Each number is 500 + 25 x the weight over the matrix's rms, rounded and kept within 0 to 999. Layers, rows and columns count from 0. Numbers have three digits each.

# q: layer 2 attention query, 320x320, rms 0.0322, rows 21-53,84-117,148-181,212-244,276-308, columns 0-63
# k: layer 2 attention key, 64x320, rms 0.032, rows 20-52, columns 0-63
q84:518495495495514493498525504504513464494487491501505493491493502513511502521538497506498502495482532503491500506499495509500514505509512498501494495507490497520497521489485495488479512475490492
q148:469496499504484503513508500494524509492516487513517504505502505511509482498481500479504508517475532480503529501500492511462512480508487495500512456505514494534455520497507503523466490486481508
q212:482467524503491495491475485513478514506512466510532514533470508510518519496436500486516503504494540548499516508472486502458470501495482500496512471524469508453564480513484478527480477516517484
q276:482492481506497481485502499486497510522522499508512504493505483498491500517492523499511506493492527502495490487493480499489484497508483495493519486493497499476472521507500493501492493495480490
k20:498508504515500504487500500500496511505512524498521492486475474506509526486512501491482521493498469509468498503503494486470489494513505491504497515509488506477509507501502502510489495501499482
q21:521501496481517533499486485520496488500530482500520522525496481476520525503514532470486522515478504513511507516489491498475505494495491492480509513486488516526523479521509485501456493469499486
q85:517504487506517507493520502498491479507501493507502524505511517505503494511533502470494507496487514515484498509497497505504507501499524495511507516497497496518500514471500490507505500483508484
q149:485515522465493509518507491499494492516517494489518495481520525497501502508464480492510499504484517477525514494487475491476486482500497485485505469491515511498477526517496493489463504494508528
q213:497475522482468467500477499489488483509509467494541492502503537488527549538452531506509490485495536502491499500481487493451469512475466486493501481522501515455538481523467489512481508491517511
q277:488512486490497495504500502495492499501525485503519500495513512490482534522479507526512500508484520497510489496498505497506496487504484505488504485498494499499500522519501489493497497481485505
k21:483506515496513495507501501493512486501502525492499497505491492497493525511484489495504498505498522509500506504496495485493504503509489495496501500519489496505486513506500511495485505508507509
q22:493475469523484504512490527521464498531510465517510495521520475481550561511470467466515480494458548471514494514502473507509497514492539487513472471537496494429474427467489536552472497509518477
q86:480499511498480516511512487487475530503530470514495508499492487506486538516446496512499497528510534480499494491498507495475495485488484491482515460531505494481510491552494495488473509492490518
q150:500493470490507551489485483484461507506533469516490505506451478489493527496458513519476505498508459561460500473504490491496506502481483496476500531500521491481540481527515510500527511454475479
q214:503526479519496505503491526497510483516495506533497489511524460508520501462485488468514529486551485551516503506512489504529510520498522527510476513520515504457450455449506532519550461449493442
q278:515496497513508525499501496499479500509491479508513493530467463505499482520500524479488525504528495534495504492494482504501487518505486497492501517504505513468494476497494515491491494486499474
k22:505519494497499497474510504492501504500515513502489503470491481501501496508508503480489507497490485507482501504489491515506495508510498489502497517496497500489533496494505508500486505488502500
q23:495507541473477497496526457478499505484483525494509504501440508506453430474509521563467537522567446532509516496494500491494513487525456523492513539466481523560562566563509462446513533505506527
q87:535512494525528486499508499495500490506458533491506507499507512500503469479552478465485492480461492510531506511510502511520514514510502507518483516491511494508480493459493510518521481518512467
q151:510505532495504468524508480509521478503474520475465505482559529499531472492534476485520500503499517466539511527482504510509504511514512514524504450490506506525488504501501473492463496550526522
q215:511511527469488513520544450505481531474552473466501505482475524473499499507501514528470495511483521467474506499466485467462493479499488470489520517440466525543616511567523456477435565545521556
q279:495505516482490485520501505502494501493499495474488509474539536497520514490500489513506492482495510467525501506497513484509507479501518507506499480484503492524543501507501475495494513517499524
k23:496482498513502493531490505509489497498481483499494498522516529499498501492507499520501503498501499490517501492505505490509511489495510488500511494495488503478510498497491476495524499512504496
q24:459465494490503484503481476479463512457513477500480499494491538497501502468503530516537517507493538504489520516531523460499481460509516489502508503521504483526518514553487493494511518532511522
q88:501495480498506515496495475475517521509504514515503503504473492495476495472495503512506507494502512510486504479516490520475531497511502491506492476489495509527535510504506493491497495500481487
q152:468526524501472477520492484496504511481549490519473490519496537486509492473485494505514490554477532469506513503510497492480504476486512475481511479502491518486482530502497494513457528538526523
q216:491473503483479501510475463487461504479531459472469506503542535485498517508498494514486526513485517504479487517510507481460505461486534498490490459506510503505569518533499476508478532497504524
q280:490502507505504493514479470504496498488513485498496500488508526479502496485498495516509507501504503488501501502500502479495524488503516497501509501497482506510488524505501490504491513527493505
k24:489499521495502497513499501502481506486500513517508498503514506487487513508478507513509497512508475494520498486493502495471500486492502495487505478510489500506477508523495487504512507518506504
q25:478530546485497505516500468519468525487485448480468493517501481482458487493468502522518513514499447475519490483498525436504475489506535490498523481474470522494590474567493496484497525542523519
q89:504497481507497505516524490490523508531495487487484516483485516504494495495536514487507497484498501498496484504519495506493474498523516518521498487454505503530557502519503511482469478435497485
q153:488493521487489483506500499500497507496491478496521491479491511482483503511489497521503486493496448469493494504511509476502518485486534489506495464488493515472547480532501516521510491478491507
q217:487480515472498505499478484512459489481526470473470477516528535478466522545483487551499501518478459453496476490501509468474526468497513460469520445513485522497540507546496496504503539506514529
q281:490505515482487486512483499495486523507504480496494490502522505477484501538478476537507492483504452470517490506513524477490506491507530506501498473488491521483529501517501495514540505499521509
k25:486478505490498499510485505502472514484498511506501501491516508485471495486466505513519515512507466495511493501481503486473516490491496479499511461520485507517475539529486477494532509498504521
q26:497480478492465508509504487504535519503531512524538491489460496496532500541487487520499506499488539489526497494487487511490529476490492479481499532541499515484495492489473502517499495518505499
q90:498487521481487527499505477490479498512532489498486501500486479503471503501487521516517502516513492496495486473487508495513508479533487500477506487496518510511509510551489485505506521518510511
q154:493489482459477514473501445490515487489519518496497502485458469503496468541461526536486542499516478525496499488519500530518485491503510516476495491509522476485547520550502477477513499499496477
q218:508527491485499490481517503508533471500528545516528535501487452507497480514469497529497525486543469522480483491515491530500540507500519523496466469494525512493509478484519522511520456497469444
q282:522493487490498529480512464486518497504505496493505490500461457499491456499475529499498534509522507529514511482478494517524514495497521479479523487505513506499515483542511497488496506516500499
k26:516529492503493520455516486488501496519511523495489508465486475512508497469480505478474480517495502514459494508515503536517478518519501532500489520474518493530534498502510553515473498467495482
q27:489497532474512492578479508501483523476501469455495498492486501477500464561469505549500483475518457438560499486437522454507523479476513479497509460512470503472548505526495493517469559509521537
q91:519519473490509500502498509507515479519482474470516528454507503503526509505534479517513491490484511469483493519518507522523488514504545530520491508478504508519581487497516510519513484470498473
q155:529511483488528478498491505517495491507470512484491502473484484511520496531498484525508515469483495453492482539539523543522495531504555550533490475488513490474570474500523504524532488478491482
q219:488509504492515500512502489503480479517518516507471531480515475505511501519512484524507504496493492459498492518516505510530492504505525540513489500469500513485512494498502492510497513503481481
q283:502503504501501489518489501494472503494506453489489504475505516484500502533513467557507489515503467443513491509495506493512517497488523509495519484479471505508525481518498476524516508487528511
k27:505506505497516487508491481501521507493480514472483483511484543500482479516489509537515482479524493503509485478536501496496504518481487472511496480527480484481499513501496498500514488506518511
q28:526537517511484505513497495498509526489493517518472500540470491529520482462493485507511509511556491546525505504493499513492493498491482522530492513513474524466514528500489518481464502516513505
q92:482500486506489494498496465494482480478515485496512484516485498512534483485513497508496508501540487508495497499490469474495511519471466481475490543488500514471568509477520508504454506478484502
q156:505517467512459512479500494525485509486521503511501498518520495501536521465484506502483501523500504528517514482525466476504533507469480467488494523521479519454498526476508492487471501522494495
q220:503523474502493508512494492515504506482486475499542511530454501525507478483513501521487466544508529511518509491499501498487533511504470478515524489508502489504480501488504489488489497528478509
q284:494500489496500532517506507494509502506523500507490483477488522515512509467485492470502492506501530515516524490508505485505499506485494484490497505504500510511538506493490498503492488498512509
k28:502493544506496505490493466503472509475498501495499497536488474497486462461481511517491516504521479528480488500494495454496481495509496481495495494483506499488548509501501508501487495489512507
q29:516547487490486513470525520497516475518511534509526527495482484516532501527525509487488506507501525504519489503493508555519495525517497546502510491479537508530511499480515520514506456462480457
q93:530524472494518514483494517510504489511483507498510521490473492517525508510512497486495518495492532477478506517523522555521493531524537557515498488461509507501564504490533512512517467460475470
q157:502503498494503495519481488507489503495483509503468497510460532490488474525540531486511475489518499503531492501475518474541530499506488509494511501502464491552494532530479500499510506525496542
q221:532542486514494508472506521510522476527473507517507525502478495536523539528538516476508515493474520502502500520523522545533476540532525556528490505469523507507526511486528528518518457477484451
q285:512522474492509499495496511514502492495501503513495515484479490512513512522527504498512517503505516453511491515525517536518501520515534546516508481476508513498529515510517487509527475469502481
k29:502489490517514491534504499525510523515467480520508505509483511502515538491534493496517520499502509476523490525504498481521496508522489493517521504499481511491506487528505479489494477486488494
q30:487507486499512505496501497491481501491529484529514510518502483487519495463511474511508519496491527449524488541487500472454511495503512503508496543480457496492510488490530466528501512491521481
q94:501500490483474504478510492492517513492526538516511501550494488487507498520483483509472496487505486513478521497474478473475524493459459483487476506500473506472482465486505480505479500492482517
q158:511513491499503485476537515486514509483515530492533480507482480484530492512508519525470524521519482483462512516481478512447508506496497467481518527498487516451477476482542471527474506472443471
q222:485503477466492536484500492478495495493511517506522488512473520504505485521516489508522493511483490475512488515478501487486494505510486489495499527506467497501488511503487477478492492470486511
q286:517499514490515500494507485492504501502487508499497498520522518491499495508531515488498493502496483513489495493476511489487491511498479503504499524491500509501508526488509495499470498502472497
k30:485521510496510481479501510493501510489512543515489503511494488494484469465496493513519514514529501492501493502455499526484534506493483509498490518499526500481492493499519471515501505510500498
q31:464464456472511489522524489520506522457511445475502490522485520482537530493465499492516499473444541488501499493505484471561472475462525483500513529573499477519560489548493517539478506522530523
q95:501492512520504502481507496523477499505481497458447484500493492519483530492514548510517509484532506478509490516490523481526489492494496498508493499492483481525536503549504491485492510515534529
q159:484483519508510508489523464500515509512506505503486489511451478521506499456464557470530529508518522506528506472486507471523495503489482513521514528490496501530533519526481507478469515508531502
q223:493487529477483495484509455512518489492486512460510460504522478519525520483486512497504522492522519491489463498506490499486510513493489517502493496501485488493547495542499507507485497544518506
q287:497500471480503514490506487509488495516515561489494523520448477509539534489488468504524507499477509475538501510541524490504505522490514530500502517480491521526516502508500521527482495519531522
k31:502486459493508529502502504493502524497493510496499506484486493493499502513505507506481509485463477494452509507529497455507503488497488498507509505521488512497538511519506495485485518486471563
q32:524471470512508496489483466504484527510519530483523492545502499476524482504466493509492456503522512490517475485521499478540488498526495535524495516479470494439499477467526500510469516520472471
q96:539468477559524513482446473483505485527530507524522502546486516454539472492473528544492478488486570488477413463516481478566477510529516549543521531507440478480509443446518516543449497463480483
q160:507472487564492495491466446478495489530532526530505499526473503482535501523460514525512486524480550479519441480504480461562482497530536523522529550503434479494464491458503503532470500468479497
q224:523487505546500514501467478489477497515550524504518501545498527471517481513460519493497463482498527483489439470514492492526480497511499517532489530488463495480506477467507505545465513485468481
q288:553466472585499516486430445482479492534539523513541494527480516468511478513474509533496461504487527474476421450510488467542481511542521536552537540481425481473502445441524475555433506447452480
k32:529467500561503497494447462483479504525541523520519496544495542455509474512472517529505459506498536474509437457483491451541481502538511511537531539505441477482499453462511471549447519473475493
q33:486515528514548531483487477482507504522495542513507491491503505505482520494515528511488534502534485519460462455509504507476527474522470504546493479524486510478524525516470476494511490472515501
q97:506530522541540565481448515498506496538469529503489463495521525548479490501513556505514473506555443549527443457482468517448511457544466504567483510530451510485514499524432477496503492520507491
q161:503522567524537564483460530487516488514485534498502474509519546548481513490509532515503483524549457535527447472488496500460488451536461497560478517528479514504534482512456490517514498498497493
q225:508529556516532547468471488500509469516499521504500481496524523528492518506494535511501486514523492507504478462488504507470494460511463507556486511542487498480541495523454471513501505477502502
q289:485528573521568560493459503469532469550475532511516462509535533547465506518512552503514473519579455552512458444465482524459492454525441507564465510548444506507519497515424450521512510506488504
k33:487545565534560556483462511481518474532484540511503474523530523548465523512510549491498494514548479550511457452483484523465490455521457489567485508553459500504531492518439464516506507496497489
q34:498495467502472484490491465480476506487501510509472508525489485496497521492487521491524540487488496488458521517519537476534476497547501498495508498501455511492483508504481471485487479479506500
q98:498513455515488485514483493478509534493541481504460535542542473469505515518481545493526518443482485539496532503482553428527529490543448472508467513501470514505501566493425468470502487538509512
q162:505501475501513502523504453480510516512558485523446506513521476493518540487482544485549531461503492520475537492509545461519497504543443510517452506465459523492530575509430443478512487497503483
q226:498514466493481497501483490485498511515519498511476517489518481479502558514495534503518522462501493511496517510490542442531497498538477492504483500499458507507513533502459477463494489502506497
q290:483499439489471468520484489475503512503552512510462531534531496456502515518492557496529508449495479523489540526488568420549491486545439483503481500486461499515482566486408479460482487522518517
k34:519528443497486489478490493478518493515538536508465549511537469492538548503488543483521531442514489518453534528547575495560484510561474535513451505469468488489525555481440493475515459513484452
q35:490470480506517476517494520511469508497481511522504461500499493518516450508528447468508465509510528512478491528513516499518503506515483518509529493527479527492492519491496493493479489478522492
q99:486480448527514417482495522545462510530443546512485431551507513492507472529515444464528455497533518478497499511511477523491481503535510521508505458534479552529463505505509472495442484532498484
q163:455475436534488441477497577534470519518437514527492424544489507482526441518512448453508459475539493478478495513504502510516495519533507516502496449516482535536471509506523486491473458498505502
q227:494476469500511460507507520522472500518485524508510452515511506496513458500546451469516466503529523508477478498510477511503486495520484515505520501504474530513482505499512507475454484511487481
q291:484472466521501418490499554534460513520455525516495407560530505475522477513521422478521422509543497495477493515523490512484463493534502520501531489531467557539466526478538468478434465560508474
k35:473460471524495439511486537532461525501469498518495403548523515477511469508525436470534449500548516497486493508491485480478492488523486485489527484539463552501447523485515449481435492521523514
q36:488523505477519494488489489497523478525496497482506530495538505489473478470506523481522494479518524517516542474469521474508506487467521492503513522497510541489510477492505531479493498517537501
q100:481557498473494556508471488514532449538501498474524568501542528480476506492502520467515449469499513550502545471463493467444500468447492470526523597496490556495509495486489520461482512532538468
q164:498548469477475539461486486494529471574526510471515542490544511500442488467493528475523471466484495553484547470492496486464486490444515494516513554473527561505524487476493516477490514486511462
q228:492537487463495526486477462513543460555495465463509539458532507485484516472462530467515455469495509528488548475485505475503476490449494492517523516499504533506532505510491507479479507499506487
q292:467535497473485550488483489532545457549496467450533578494553510485475505462476535471542431449521511554484565453449511467450512468410496472515535585494512574528504510490506533481479515518518477
k36:491560483475487544475471495514550464561498482461535571477540504496479530495470524464526440448517517544496560467480512483471507475428504499523519544501514566508518503483507545486481501521512442
q37:505505486489487479469464494512523510512512471498525507531510501510484489531509515524521509483503470486485525499523483531496531519464499501488503475518488504536528511474514469468512510485474502
q101:511464485493488438482456499572528492515507547497510474533511498520480499519507499515545504520521501434503534517511473539473540532488476518482489447508468497514508541522501502456538471489502538
q165:490479493516496456479444485568513509493525532462534503547484502515484519485511486535536510528516459439467522515518483546482522528485474513476491452498479477518508532501506480492527496501509525
q229:502482510487480480499470481542537516490529504485522505489478497517481478503497510546534500500517460470468534516521474529490520519487491504489506471504485501496492537494507484470516479483507522
q293:504486477495475476472438484556517520498545513497533501552464496532490476502532483527534510509510480445453546520514456551475545540450461527471504473496461498511526542485511472470550493462505530
k37:505460484501478451481441492560538527500520514500521502546487522518483484505520493522544492503529468446472538508487459535469551531455450496470510465516465498515514545499502478472533497470506562
q38:489495516503525517512492513477493513500495509527521507505472525509480496491455538479521485477520505509471493519493482526515442505517483481512515498482496478516515515501497468483517491566557502
q102:460451513534555509579464490422461492518467507523521494498474506489477461514439574493560463452521494502533455532483477499523426514493475469493534508533479465549495497507507427500484497560597519
q166:453432502521559501570481498447480486530462503525548496474457503520470493510456570482557466439498503486531466531493453527527431537505481471500534490520501473526485509531527437471491489539593503
q230:476463524495536512543473499463487505526472486518538499471497502507480491502484536503541474469508496504503479532489471513529444505512497487509521491504479469545523499525507472493468495527562521
q294:444440535533568500576469499426465509538441497512527488480470515513472474503456568491555467448552478483541455542486448505540433513537467459515539508498478445548494518517515421495481479546634519
k38:467473515513557515527481492442478477544453516516519506477478490517485492499469551495552475450536479487512456542514467574555452532538497504514518494492502453528526522500519464507474462539596463
q39:517498496525482466499509537520484485497505444483467480519497490497517500497527508492489534493505505509481512458496515503517500490512504487514535457500441491519502455506500514467494492454500515
q103:586518500544495473514486593568436452521494486495468460512500478548487507481565515472536510519504527498486535424483512520514450461501470496511545477469455501499520448504438538445467488464508488
q167:567509507511497480510493561557461447524483522496462475511525446535482490451535505501519509500510510510464503443505515530518451482492478525507538464448449511512526427489462512452492485487508478
q231:558506535515498488535490543546462468503479479479467466515524462521492484487520517501508512511528537509485515444509522514512484482513476509500528475484450491507505451511471514465502485454496507
q295:594511533564507473533479568581443462515493490499459460520544480542500528485559520466522519507527522508483515427496523508500449467489475498518557493478420489491509440508452527433475477457473483
k39:586503527551499475523481566562439460524495488495455459527528464534495522479539507476514523495520495508500511429513513509509465469500473511508553479476430481517507436502459527447478489440485462
q40:485490479448457476504447513510486501485529507483525456526510516498451511529487507538506503517454497522469473513527446527484506519481486520500497494504489492510519513528514451522524508503447497
q104:472499530441444477529405523529454530491546511509568457512446497503431507489471487538484510490495486566511482493497413512482513473486470492487488523522455485517459529537515461516525542520460503
q168:477477506438458483521426532531474511510549499488535454515486524505433498501473523522474515507490507557495488512504435520470485482478472491492489533507462488553472540538524464501523535505478493
q232:465510483439452482521425503534465520499514509475497477504472492501442492523480516530486508486498508526479478494520450513499502487498507504487500490498483493525499509540532481511525527502469519
q296:453507512416436483529405510522456537497547533479540437516486501501427476519494483548492518485489477558503481513507389510489514484494473507498482509509448474509466522538529468537539541510436519
k40:483534493431448495490429517527481499514527538485524481512471467531456526500483491520490517486486493552483467517557422589507507501500495558506474496490490471511492519517539495537530503494420445
q41:472489483510480519500482495487506484502502517540505508530509470517504487478507528494455497460483498493512493553511475484512537519494498502498487478460517515533499483491508497454493480506516503
q105:466489498532498495510446519464463451530522518577523513474539528507474467469512553474424513487484473499533499566520465477467531557505483504493497494440530547517533458489476494432454463529500501
q169:481494526502482494489473508483483454542525524559502516478528516517488482486525545503444497470487478485500510563508472485490541547491476495495496486442520541508517475487470486423446478503503503
q233:469479483501502483511473494476484446521500496549523507498541532528484494489525538486469512462489483476508508546517478491518525553493488498494484480476521538509500469512469498462503466500516502
q297:465474484494505483525444535478460432517531522588518522504549514542482494472537549468423510469471483484540509573503479478496553557504479498498484465427528565505504475514453480424460455514520509
k41:475481492510500502519443507468457448512523509572500516498550509519471485468516551477426499468475486485501502568498474447488541549500482492485496483443523555510508473506470482437463466508516509
q42:504525519507520537543467478510508490489510534509495514470496508516497503502461522512473515526517517491536479477492499504499498493545509500500487457512472489537490492481520538518490513504487497
q106:515535527515513525554438489497490478509525496495491538477489502533517450506462571529488507544495511472501434453480492510510496471515495491497505411535503488542492503486563525519475515526510498
q170:494545526515506527537425496502490483502512501509481506477464510507539473490470561539486515538516503479501453462485493520522486495521491517477519441517487506501468481489553538504486511539536469
q234:508533507505508521543455477498508465507514518497509524503492515515517487506479533517497530518502507470499454461488479497511534490519497502481500457528481504518501485483546531538489508523517500
q298:531546511516496545552402524497489454497525501523458531454481505531495467484482556530481538561496513464531435451485492507515519476554512504481496440529494522583478484475563523535457518526507489
k42:503541515515505526551423491502496452511514493516477532450489503535524474507475560538480531541495507465506427464485500526517506485546512517493496435525499499557478500482560543522474509530515471
q43:530509480481479487487481512510494503509538510483543498565513503459491488508493471532535508446497499521461529498501520505485528482503514493499515481518491488492512477484533504515501510483487513
q107:551496497484454448489497568571449528488517495486550428505476478387491455471468448470536556406532480579458576519487538530502485467472511507545517370520477469518573514506499451515503514489501521
q171:537483477466469483493490564562485527477531510490524455487460496405503477491476438483528540409538494566477544513497517513443512461476506500518511410515486473528538506504512471537496524507500529
q235:534489487498470473496510550533468523492521496481541467503476487434512479483490457478535515427526513552506555507502522513489497470476513500509515443539504495495517512516503468510511520496514526
q299:559503487469448437474494556564465536493544496491558433547476489396476458508447411483543550395559465573491576505504542522493516457473508526530521408528498471492549504507505446490494515490500511
k43:559509488479453449475496564564469524504523501481541444525475485410512445521464442489537548404535473565471563512520536561488505473475509518534518404500495466518574503509506465513508504493484489
q44:495505499488487506499526520518514471497499478542519517492503478511509496482516513513504510500508521505497502519498498477471467493510500462519492505541487481480501470523510486483511469494519492
q108:493513501460449532483543475496517427465525507508524511499528462540483514434506507525477507486484525508430529509520514489462458414563516434534495551510521487480466449482500498462526479480529459
q172:491504485481450523491539500500499439490488494526536514489537474534486512456521518508477509484507522497425507508520504487451480433530509457539491550511528490522476483505511491472530478516508469
q236:507526495458476510491528502496500457486508490514530503499527530542469512472523507507504504486484508508478508499518502484476471446531484459525479510508519502477490463507498509474498479473505474
q300:504515496472453529518533484507501414445496492528534519517519506546492512438555524504508515490499516510467532517520518475462491412544486431539478552521514479469452465504517507440506478513501458
k44:501521496458458534492534488496507433479499483528526516515512494541494498460523508517500512477487522508449525514537514473465472420545501434538482533514517488473469462501503517455522468503509461
q45:515515527515505483475486485504504501507464468549475475501492484486489511479517481483474531502492472522519491466505512471523519534513521499467533495486498534490525488519505478467489474543520494
q109:512463515510503492504487496514494550480467479553494433483461496449483487506526502481446524498477490505546462451476522446514498561528511467437558483506471559503493494506507466502499480547495523
q173:508491513525521490494501480519476546485492470545484443474478466486487503521489509436454526495493516508511464464514516493533478548524529494444527505489487550485551491530511472502507477510477485
q237:518497503517518516489493499507504530483473483544496454493520490455491485506511494506459533510489514497503454472489525460494491547528510472461533496477460558487533495513525484489472486545492507
q301:504470514522515501501491497518493558457473475548511431500477499445486483524519485497455516505472501516572461446468543440506509561533533467428549481497469591494519491509511456500477472529496530
k45:531506509523521503460493505516508530491463482557505457480484467478519535523507486473440535501473526512524459470513544508530485593544534520453528473483491574479548476507526492516510450528475476
q46:484509521535500493505507490507516519520499481518521514449489499528485476523494513496500480469507506518486497494519466510519527505522459472529463471483495520460503518487499491524526477487515501
q110:451543496523513475485456470514528510551511488547503540446464501562464513526456525507530438442535504525491493477528470532525465461531453518571444526503505520518546551483454518556588465500496470
q174:459514517521514480497465456524527503512506492511509544456495538532461507570487505517525428463529522514483508512513480512529464464526467487569472509509503500497503550480458498580566495530497510
q238:484509484517502509481488477513537504509489497533496524472466524543470502523486504515526477478503523520477508481516484531524505491532460503542471521508515515514532530480474487562568473530503505
q302:466522517536505490470468473528554498553511497549504518423486526565449501543472526508518432458528504507472496478529465534538509466558428516572420522476501535487524540499461512551607442502507486
k46:459526521524508501501477472530544509526504492541503515436493510550459484552480529525526429470524494502474499483525460503537497467536447500570445519486499525503516551479460490549559460519505512
q47:531523492525494502527479499506534511508472479534480501490447533488466479467505476511475504493532504503531531514493480529491532476515488504509523511510503470522459512494543498477549488493520512
q111:533508520535493537507441487509546506515432478552501518495436491431468522470504472493452469473536488496500574484476461510487534446472473476515523519536501475500472511508545495428521490489497540
q175:532513512539473523499442505522539500493471487553520515498462489445478495496497491491459467482533491507492548460497475519483539464474486479515546525531496494483460489494529496463516480500478523
q239:506521487541482513518470510500557524488464502537482506517453491456475479506497489496472479481553473528538530511497475525489531476478470485510514512525489492492488524497527519466519474503488526
q303:529502498564473503509437506510564512506443482574493519494444495435455485536525470478456465459564502490518581509490464513477526443475495480520539523538468478470455516515543522418560478484490538
k47:534513496556477523509445506513547515499448470565487511500452500439448482505517481504452472461540481490494573500488463517492534465470479486510538518523468478488469495494543502445529486496502539
q48:480515468480526510513502485503504519484512521487475531518490487492514480531520479514503485525482475504478522544540524498487511491488480492478492486471504496489477528487483504487496506466524505
q112:522519471472513559544496497503506539462545489511500506542457508508515478548531504556514457517517476512543538563516495495471528510495445441471474446494557487502474471490487509503500509478546515
q176:536541472496508578526499501511502531469535513515495518540464519507530479522504503539532480529479469505494527559527494505469534508490455474461469435492543498518493495514470523482502487509557494
q240:521505464483504523509491482499492516468525500515480521550487507508525503526504483520514503517483495509494537547516506498490501508491466471460479493488518492505486508504498497486498491482535507
q304:529520468441516537547485510488487539449544462506494524540466536506493492521528491551531460550499477518538559574530503504480534517478452463446451436472528507500476521501494478466479512465567526
k48:525513455461520539526492504498507535458527500506490527556455535517505478517518483537518462527502479521505556566553505504491535517493460469463459449478544492482486495496490510494485503470546529
q49:504492530522509517479493480493489527501476493491515492485494484500513512487480525466492476480476469496521527485467473478532495485515519533493520483525518473449489498505511524485452478484474517
q113:537523504547476481487455440466481555503439496481500503506516526489559452486466530482514459449498482499474530485488452491550503498522510517478543421483553470471472473505546554506433444534472514
q177:520495497538476481502465477475475540489455516483519512486508524509540488541474533494523453427507474495503524492487442488555483501531506526492513438503533461479493453481539543502460445516491518
q241:546512504526481496481466477477450536502490496489502505493531501509548488491485515472520478474479467500522533499480467488539476487506529515469538473522537465498478477495528519501465450457497510
q305:564507532547465504500468452469473541489468500452502517502527539507557489502470518476492462435482458482511544492487441491542476481533526529473547438506552447484461489490554552497432439482472516
k49:532491528538473496500457449468473567480466500476503495495510543490537473498451522474504447452487484488520537476460443455524482479520503487476546446527553438485461484512544541493423459505485538
q50:483523489491498536497529497523466485542512491516494501494512458515488467540520471467499508495507531486479473535516494519491538471498498491507483472455543482537498505517492501515521480491504495
q114:467518454523506511502561536552457520552492499515489515502544430527494489506551473452514505513498524398506460553495487492500546462520462475522474490457497516536464485521490503527470469513503544
q178:477550465494505496493556509536480495546512490512497495490546394538500510500531482456536497513481516432469465543528479519506506486513489508518486492436528522490531475512509485525485444470520500
q242:470523497491500517497538516534467488546515487506491527487537436520503499497504470477517502509506526433512458547510485492505516468503491470496497478471518499537475474512495516524479472512527527
q306:468534473498504525522563528551461524545513481516496526487537433543520482514548464467529507497497528404494464557496472484490533453489471488513475504462513513524454477510491511545476460539529544
k50:483549465514514528488570541551478502559505515514494521487553419545522511513533463449526494488485542415466459567525483541511531465506468495522467490442543507536476478509501531553480441518505523
q51:503484543500540529511546535511514485507521508486515515543514488491493554529508518530469486467455495499483514513504526500520466520459496487522495479527493478473485501513523522487497474482459527
q115:545486554526581515488529598539573479520562508555534542523484522451495515534499552520430513443427477519480575508528554516526491571456503476562501435552477460472531481502576565516560466555457498
q179:539487527518552508502534595539587489515519514529516540527456512440487529521514530531443522443458492511515552504494559507519500540458491483529496429575457462472524475505552532522543446529463516
q243:529485510494555513514539564523561483518524516509519552521474474470495549504500519504440514458461469522450534522507534498514518551476506480543504449552477480443476496496542513521513466512455488
q307:540472571526593543481549606542564472523541488542542536523488489466496575509493568555423505433436498515433555522517561517529479559443514454572502435561459451464540476499583548491528452519440497
k51:534468558520570534506536595537563481512537493539532535535473497450486542518518544540432516432453482515471550509508555497515498554439492438553506453568449468465512490500565536501534460522465519
q52:541502531470524507505507501510522483522492511447493488485506533525470505487499512530494478491498500466489474505475503504507482530497508481503534476487489490539470514506516482544525467502496530
q116:560544514451544517483479470527496432528484500426548521487524528522478553482488517525451502542470523416498476510516475490525464572518530508484548526477486463553483505515508494560526449465510544
q180:561498514460554526513476493545490454521478491443530512483504539520486527465500513553475504506514497429493488505504497498501449570511506496489546490452504466555495505531511515546510462501507546
q244:552523506475529493516476494520493480504498498449518511475513547506464503504503501539482521521481448460487487500511488491495496543528510493498543480470486467521465504503510501535538431490511532
q308:586544514452557532505471489529498432519505499444533522464548525519473543461517538538470487538475516422459466508513480492530479564501522487501575489473493464531483500523526491553524430501514540
k52:561520506446554518532472469524487447523501493439523510474521520506470518452511530524473489513476514436486470498497474441516481553510503483485559500475477466528463518501525500538523449491526577
q53:511475484519503503514492500494487501508528511497491483518553509514469541515532486495495543508507467500524493467532501514542499514519499520484489497499520521504487539500512459547524502456492499
q117:464501476500476501526492466477499479489575515496481503502490502494454502557556474565514541453523445547558517447509517517560547535559488492472485444517503548551460564488459485544534495457479512
q181:470517452481481479553502461475515501474567505468495513485480535481481490510564487565510534472508453547532527445505498515575545529572487495453481473487503529578490574465492479523534498492459499